Part of a small language model's weights: 8 heads of 64 (1 for keys and values), rotary positions.
Each number is 500 + 25 x the weight over its row's rms, rounded and kept within 0 to 999. Layers, rows and columns count from 0. Numbers have three digits each. The size before them is the row's rms in percent of the matrix's.

# layer 3 MLP gate, 1024x512, rms 0.117, rows 626-676, columns 128-255
094:508492485488498496490468491554514517513456471458529502491509450515458499509502448485501528512516462527498470474503491517543496498520492517483486507474503476489515460499537473494501467494474510571527468510555464514493518501466496553514563453504460463516470488467508481512487507486535478509509492507520478501503489527517491508524498534489482498471462494443437467534504494559527484467529
105:493477450535494516441513496529489523510532502472483522457553529541506493466493450497463484478546557487498511513474449498527494499506510517470492499541547507508505509516541505461502476517510520486507517528492470492513487509543528465490517486540539431491519520484490485491497531497515513524486464504502499464462488516521534496510464463503449489515453502483516479484473477512513509484476
092:509501528479522500477526550532507483490531474471493504513483522486500506451511499492502519501486456472484475551452541468454555525492525484510508493513494534482481534486544479565519509535470466480516548536550502534472538493513492508512531555505515471498505436508502505507471502517548542495488500488494533535513502468499530518502441481489479479501490512503464506533525503517476508511478
104:469477504516512443514514465482504492497530503511499514487513486510492479485498483503451466556513540521470501490535484508526498509486521506460447487456526492485530523515473463546451500498472499481498487490515501490517475530515529510475501524537502531523482493530520493520566525471484483545469496537509533515515450474510480529489529476503513492515506472441496557479508518510491474473495
110:501505491462482522473518481533522492524561524470461463494538480503485467499520526473475489496506499487559529526492486460490440444471507516481536481514488471493468488569501508502494515538487503472486513504554531485493467490449500496522524493499485512551493468508487494514499483521488559521517475518474488513508526445503459531520466520475534519525499492490486476460516506488515553516515
112:512498532483463509474511483480526519502506503511455482456480519501521486508491499471489482509540557519545492513519524467513473460501487561488505481473493448508486550472447522513509492491510461519513456508510517516457522459518473489511496495520500471507482543526526452523521522484486493464462545505481499498541486480534488490518505507517504492497481509526527495510509522490484586492492
103:468509450484506491478478482529504474481478472496488488490443515466480501539478513477518508474537465472479514481527494510540507524519532531525529519466511479442504506506458496484513467527540476505488524496518479512549466467504476497513467480521541534498539507508530469491459482503484489477518438468478501476457511534518535505507477499494488516523467504496525511476473482506482506543506
104:490482471532457544513535477515554520521516475529508451471464497510492527501466488493529496500493476515491527540491561493484522518477498480528494470506525524511485525543521491477485492481513490521529499517458517520501521490476502539497483504521495470528481564519464498544468537534530512443477473518488491516489480472504495532515480479484504515484515534535502490510494522463524507511534
093:491502508508503505502443543524479500498473476537490534496535510497499513496490531534511461523541525524527506480489489516515522463551502504492531491506508490493500526472434484459505548515494477454457533497474462505535442496502455503487518541506436517510532497468470500485519491550502470492513498486515506506486502492506505493514518467491491525487502437558505512495491507540492527502455
102:506489483529488514478500485478518543497521451432506544498482555490514513516511468516544501459504463475511488511464555499500478500481514541514508472541512498507488485476527539482534525465509458459553485512479523508537479522515529487521508532501535501475532521457499513458505523538488544514454528488529500477472507457466469514485491460502456514518463461479461483490446558487513475507498
096:541504495489476543498503467503530484464498472503522503528484518498471508486506491477494460507482500515508459462518479475509494518467503429528476474547475500500518515455536487443504473498488540472508537553484532482519541452487486481535502501495493500507489503508475501517507487507509499518502485507501507487489532488486500554551451501521515509522449511485541474535469564508478471493483
104:522479509474504484504480524528515486488508511481469435495477512508503509502507511501503512486494491515529481497527529438508458469525536512503532484479471476505527496490499468476559520496473550523466447492513561515492478480515481517524464466490481492498503518534472465532520525544473496504519465492496502498505492475514515529485520499491513472475555538485468503474549531503516520482506
093:473495513451532507496479525496480532517514511532492541497489487478496463468460468515490477512494495490541450490477510495554526482451518480484492527438506491521475493514494470490491517517514486473496543517514509468456505506501538486480542509489499571499514492475450509543523476522503470487493501554529488484483494471479501473462495492494532524501529479511519481483495536480573530470495
099:512528463549500479540502508510513445499482507472471457549498528528511468525464469496480505533495533536533480465538506521502473463506497457551500493462474472477534521514516542511517491481513538487499462517453476509466515509535541525511502506485530491517496483542531510513520489485525489507506459520501496488490484463487463491559478517471495454478512515516517504427502562493475503512500
109:557493511496512499475490523505496476467494484498500521573500496517517509488483443523462508529481493506512555512504472546499461451542465453498508468488494461481504555549544475508496513498497498493508507470544512517515509491543497512503480482472482492491498474457518531513501484495527499417482529518509523489472530493479536494479518509505484511520511490492474482536516483466515513506429
091:500472511476485520512483497486498486455509503504551505508511538490500483486467492506515515533503472537470533463530459508543517466509462466502491481458473504509521514546475522507500482512509514498552527507532505481409517496469541481531458486573495465516472510508522500503555524537482504528490492486519524508456537493482535503463505513491492532546496515525510505516484495537520501498491
095:477515485475463485492521532507510526526477494506454501505526498490506512481510534475528487507461484560517499513506485525497498531514467489524496479518492499478476492509499467525467517522455484504500514489536552545519477474486488492536500440471526487527483492515503527494476475526546503513511487506495527476478510514507446524509543518522502486485525486532474485528495458507508493464534
096:530468504515523482490482510491484478514503519519476513486504516492440542504490505487483519466505523504535491493503491528504495491491485543501507510544550446497508529469519538508472482529533454474497487532474531449509505476498493462488487455547509475509502551520543515495496518486539478542506495513438537519488485510499506483487456519509523481531522569497489491439525471489502524481448
099:454515486546500494508517511499514479488481538490511463449494503523480507505535510489461503488470539514559483533512505506486508490533504478512499485482482483486528533533540494519480521541518494484495577516482490496532505487468496464511546520501479468533498502540490501518559529499469525431494481499522493533498530493551516496492468572529482512513441478485477483488497495547486478500510
113:480499512481493527543508529484530518496473498500506549506494476549480489485485471514517503469505493487523471509507496532516483454492511480508477534485499502512461496475455478456522502498537514475524449516540503481523522532472519484527504545507491509541469529510512501474450521514528499499479517508514496518481491508544492496479494487545507530555492514518531460549498509468489522495471
098:497525538539545481514486526500490560504497502490498499524495515522512494522500501521516515490481505543502560458532430538525510486517504457517472536518480481458526497518500474473495450500483521505496497495525498488487527527529479523489495547480480474497519493511503561546522488487471484496498537477503516494483497469526511508515474456477551523448519495484491486558503485476490530524524
100:523497490468517501480520529472556506512541492472479536500523554501521461482472511449546501496491465523555520522482504504473471515484518533500460503504478556491480524506482479517501480522521508520501507514488485486525484515518502510528513458501486500529503470493507532504499454477476549485501492522515518519471553513521509461526497536469509486519469517489510489536490501477459475505470
092:497463509494489550514445516497533504467541524476511590457492457462481511479506484478477525519483487516491508503501527512470516498490488492479506456509524500460522502511517527489537476515503517521511502536567468489517526519491461468493514543502510483453532480488481521523496505488513532451497493502568483479533517512479516532489522498506439507505498511504462483513475519504552535539525
094:462489433491502478484461493527488482467513534507523464476469471444511470510523545494486524467476467543485439463511508515491479543502492446487519519463495503502529506502488496506509447488508499488510508518447488463487473452492483474506488450532492539482482464452490504472540513486503538517510483503499471452476576496481470475509511528489493444517494510511505441473513493497508502459476
100:487539470548501499489472482501479494478529485483509487506499558515496487463519464479453494497488493494508528522486526475462490482514488495478471496504466510479492448530480469513489507450476491492499491503483532524472524507505536506516519532514485498464495517517531484500522479531500462467517488529499494529476452476490457450524468510520484520488483516522462510478491510528470506493558
098:514544489537496491533520433503487491517481478535526543491463500472482504441576464528499527482515509472532534509516498495497460517490473488512510511503455481523508509488446505502441481531535474468488473503496528542492477500470501539464483503494487511464496468548535455508468483507479536534442501484540515517491513497471502463495460505508473499468479488525540524537517473498532500504516
110:491492533499487514522478484473510578506517527495498502483430509531490517522483524513503475477534517519507528483544509470487511532486533522500473494504539503518527468460496529488476486510533495519509533511500528492526517532466503496489497483473529463502498516495533529549515487522500511506482504490519505460540473504483453504478524565498470509512497492511450518489514519506523491493562
096:473511472526512485521487472541518506447481530477516528535501494525501496488493469529468494485454508482516504487566495464486475457546491461519471472435503483512485446511494499502482559546470466505464480465469494509543511522531493556481519512527420500485478546494502525501494494541519498490528503549536528501521483522526523514519509498502493459473503497535551515511491493499520505498497
105:488545529490522542501473446515511504493523534489508515510517515477512452498475474488492450482525512441545528525446455462504480548528503532487450524514467537525511469506484517456497508475501460524491504491485486475521484483514486509503505508488496485507447491509520522483475508517509523499488502512509498481506460466461504559497478511451461522503563499534515499541527500534481494503481
098:500499512516458509497526509487531487433523492494558538490505492490530501497499502519527455524531505503503527472494492482466513543498492528519552482481505516502503539445508478498514484470498491458448438503515534522492533521528500545471530526484539493585513516522506515544501501520539518507535477490513482504516514507494508484506532481489451481460508477522483469506502547507467477504496
101:505513507489519465540489456453497493471451483447531486517541521519512531470496534432499556491494475454501452498499510485470457494510496492519517536520487467505454514489511486511460485491518459504485492528495489481525436528495493481527489490475444518476514475464478472498546432498523496497493499506486508513561512522511492500487472497498450478490530504514526473499454467521537443522525
096:477518502520493548485479524504536523522528507546480490500511543506525480503447451450517491475469502547535496511481501527495514536510484453541491482474485520489478488506488474454501490487549463504509492475480521463523492503507438544465461539507497506487451495478496519444497514468511510476462520472529524503497481485483511516488521484483481521502492503531469504479483510532508491450513
092:484456521530484509484495519519511482517477477549535502454520488488490529509523518530493546527480487544469546502551515508484525486526504470482499490499495489520475476490515535544453496469453524513495521509511500509506549504501475488519482496525511525514473531518502488510511485512521500504514473509527444525487500493487491514518483477527464541546492496530505519517477507500527554421559
103:496499461503547512487487488517486506476460479503474499479497485580500505509476488452498504535468525495503495514513488488489512494505460501533514546515535522464483527447493476508468519463499488525477462493480503481490488538495453447481486477547452480492519523498493462510468457488459512464512465502532515484531513478480482454495528491497510473491490451524471525486472447542473479543472
111:495488454498490459535549519496498497506537466574504500513492528563485556465504516522510519531516490494523517487551457477540519476506460532472515499522480518537490532450465502510483469544510497504485470500508455485520512522501523521493530464480501491500473552473520450528535511502571510542499511490474498529463488529520519516494454507491456486495493486510503482485515482503487496481502
092:467528514512486480508496473502490500555500523509505533479491512516508501465460493494499480477515509508531508466486510490456491442478533531484488520539530489469483550502473482484501514450487527484482488483470516468493460526515485547512512479468492513464486486517514499471453511481516488501544535469500509512498500515478505499508507467493499518447548509522524487504489510468490474538457
101:511476471500446515536484522493495521486507503508489519498513518506498491490523445494528499468519454478537490508469486503506486545503463455531475520506491479492508462527504476542474483470523521498500485483492493509496480464506514505515472498503501533510537492484523528498480507511515496533547453473499496527497520485467509489536447495504492530524488541444508531467447477514520525462489
089:474494511507510471531504552542516467496476532485525527551510533533479507492518508464477510485495531476452491491512523475499499492520463500522502504491484520472488453451501525508512511519512530506498516478514476463517537495469520456484467492525472515516463507518497565466495502531489486533485486483507468517444485534498546517525493508490495505510539502526517464484516531494480514511467
085:469503533538469511488498502525491499525477488514510525541500469421488486460479491495445525470512549440516525542511482478469489483474495513520511488482509478524494495502479536514486489519494510462509513502518533536479494454478490510502476485520457478497492436536496546479451516514543498469518504549483529542487512447531532481476512494488524515495506498504510486462485503507498504496491
101:510502504483512496489496493504499526491520493505486490514477494558543536530492518493455492518500504502499515457497517470484486484513490439508539527505539449479534490459481468493443487491505462500473473562481500491527523542512510500510503447490495494502537538492488472488531509484494526534495518559567479506472474452515496479524527532480495468488518515539488455488489442486484525476531
105:536471473521524536505505478473476468532503524549511496462501497504480532476514507495523466475508530514538534450562473477473507475515489494523518490522495466450496545512458469449467493462498485512517503471518488518546511517496497512490519467461526489528487533501470520529485522550521515523484486471570512491485469506470521506460531491507470532480485501461514536498474548482469468482511
090:503482511504517494509518496510535565499478480479504573495494511485528521502522505467502544533474540503485470483559490510503521487512495484510505475455499493508510497512473513483450490519501500473470511518505509479516526501502519498512497496505482510509454501500514529509477455589530546511523481507531508470469499577449506521570518545493492495494501499500488511528529473529489524511453
098:480509489518469465502490505465509445553497481493509517480514524481479501529505516501476490468490517497508524509523514480492514434506516521530499535527447467465471494471494507486486475513460527517495489498485568543472514498506453492527519493511489525469455474490481549471494488515496469511459476497520497519495473508502469500485548508496529508587459479488529429487508532502459489510488
100:497449497503515483504521528511530444497514482512555499503483480518509552510476476501533512481526520519486529524507523509476477502491540482517519479514475546511536540469464499535513515527486484519495529480491473518473501465498488488504491515454488456534509516483545477496460444509484519447505491489515505521540461483485473500512531518497502465572499517524498477509516472453535529493472
093:529479476474473454533536458531504466516462453493452520451548526491506521490476485484513531482499435535487496524465494471460488515490528536480484527529472514537518508509497532485475503462477496485485498515515481500511472485459501545522490486529500522567484504455498506498535483532480512517515528555486556482512483479531478505478502504476524508544465473520498479491530491495498508470506
099:484512529473483473511495480491523474557473482480524451473530526480554495525529517492522520507501503549524510479507509446533540522508513482497542480472522475498488525534505493517494452504495490530544503533508496498542487473512495495498498479490525533526484530513565481462538465472556501499447445464539455481508539472515537480510473502512478554459529472505517457483513480519495478497517
110:512466480473463546499493562534492497513484500528538509501502529524497508517529481531486487495488447499508494514483466433490521455535515479495504445483534546499520511462516460483540496481530477448521508532491450506501458501470453461487480517524517547466477552480503529476499495513514457525504480516532490486537506498485476495499492522481557520529464482487459465489475537505515493529513
092:493481491472467512478491521557485462504497491455468469468516539526492502470463482502487510476520530492485538484481499513492502484527523496390503484484549475422516533511468460498529500525494539491491559537479478490514514543519487508493519500471482489509493497502521474441493492513502512486486478503532509479538461492463511495503516458508473482446466501498545441469472521497516468515534
103:512484476502497524479506522448504507504486472507469491488523507494511477502481505489505487514503463516507491497485486446467501510537537507513531470511509483547516497480486528472494495478511562537436531471450495463540483533457534490457534525473484514485503487530487532496466520507531509521490529467504496489485530493458534501522510531450515503495490516495499477495516518476489497537469
098:488500444514498505491531461516533491507512506479470483516494552519535498506508537537535520509485508482509519491481505467490512519489527537506567457459467456507530530485489519476492455514494507503513481460527493563510511528474496505552533460494517481497503484527537539522477492502466467510532498481475470513458501495479513528479500519468450469480483497516534525520523507533435496496514
097:532531504499466485476490481544568477470511506503481497482500537460493475462528507485460511535465463485515510493516496544504507503455515460509527518492489501479459460536551482504521509560515462549506500498482507468465493496450479473520456483476525493484491541450498459517498511532521504538516465519523530498489427506525520518487524512507528466475501477487489493504517479473488520514495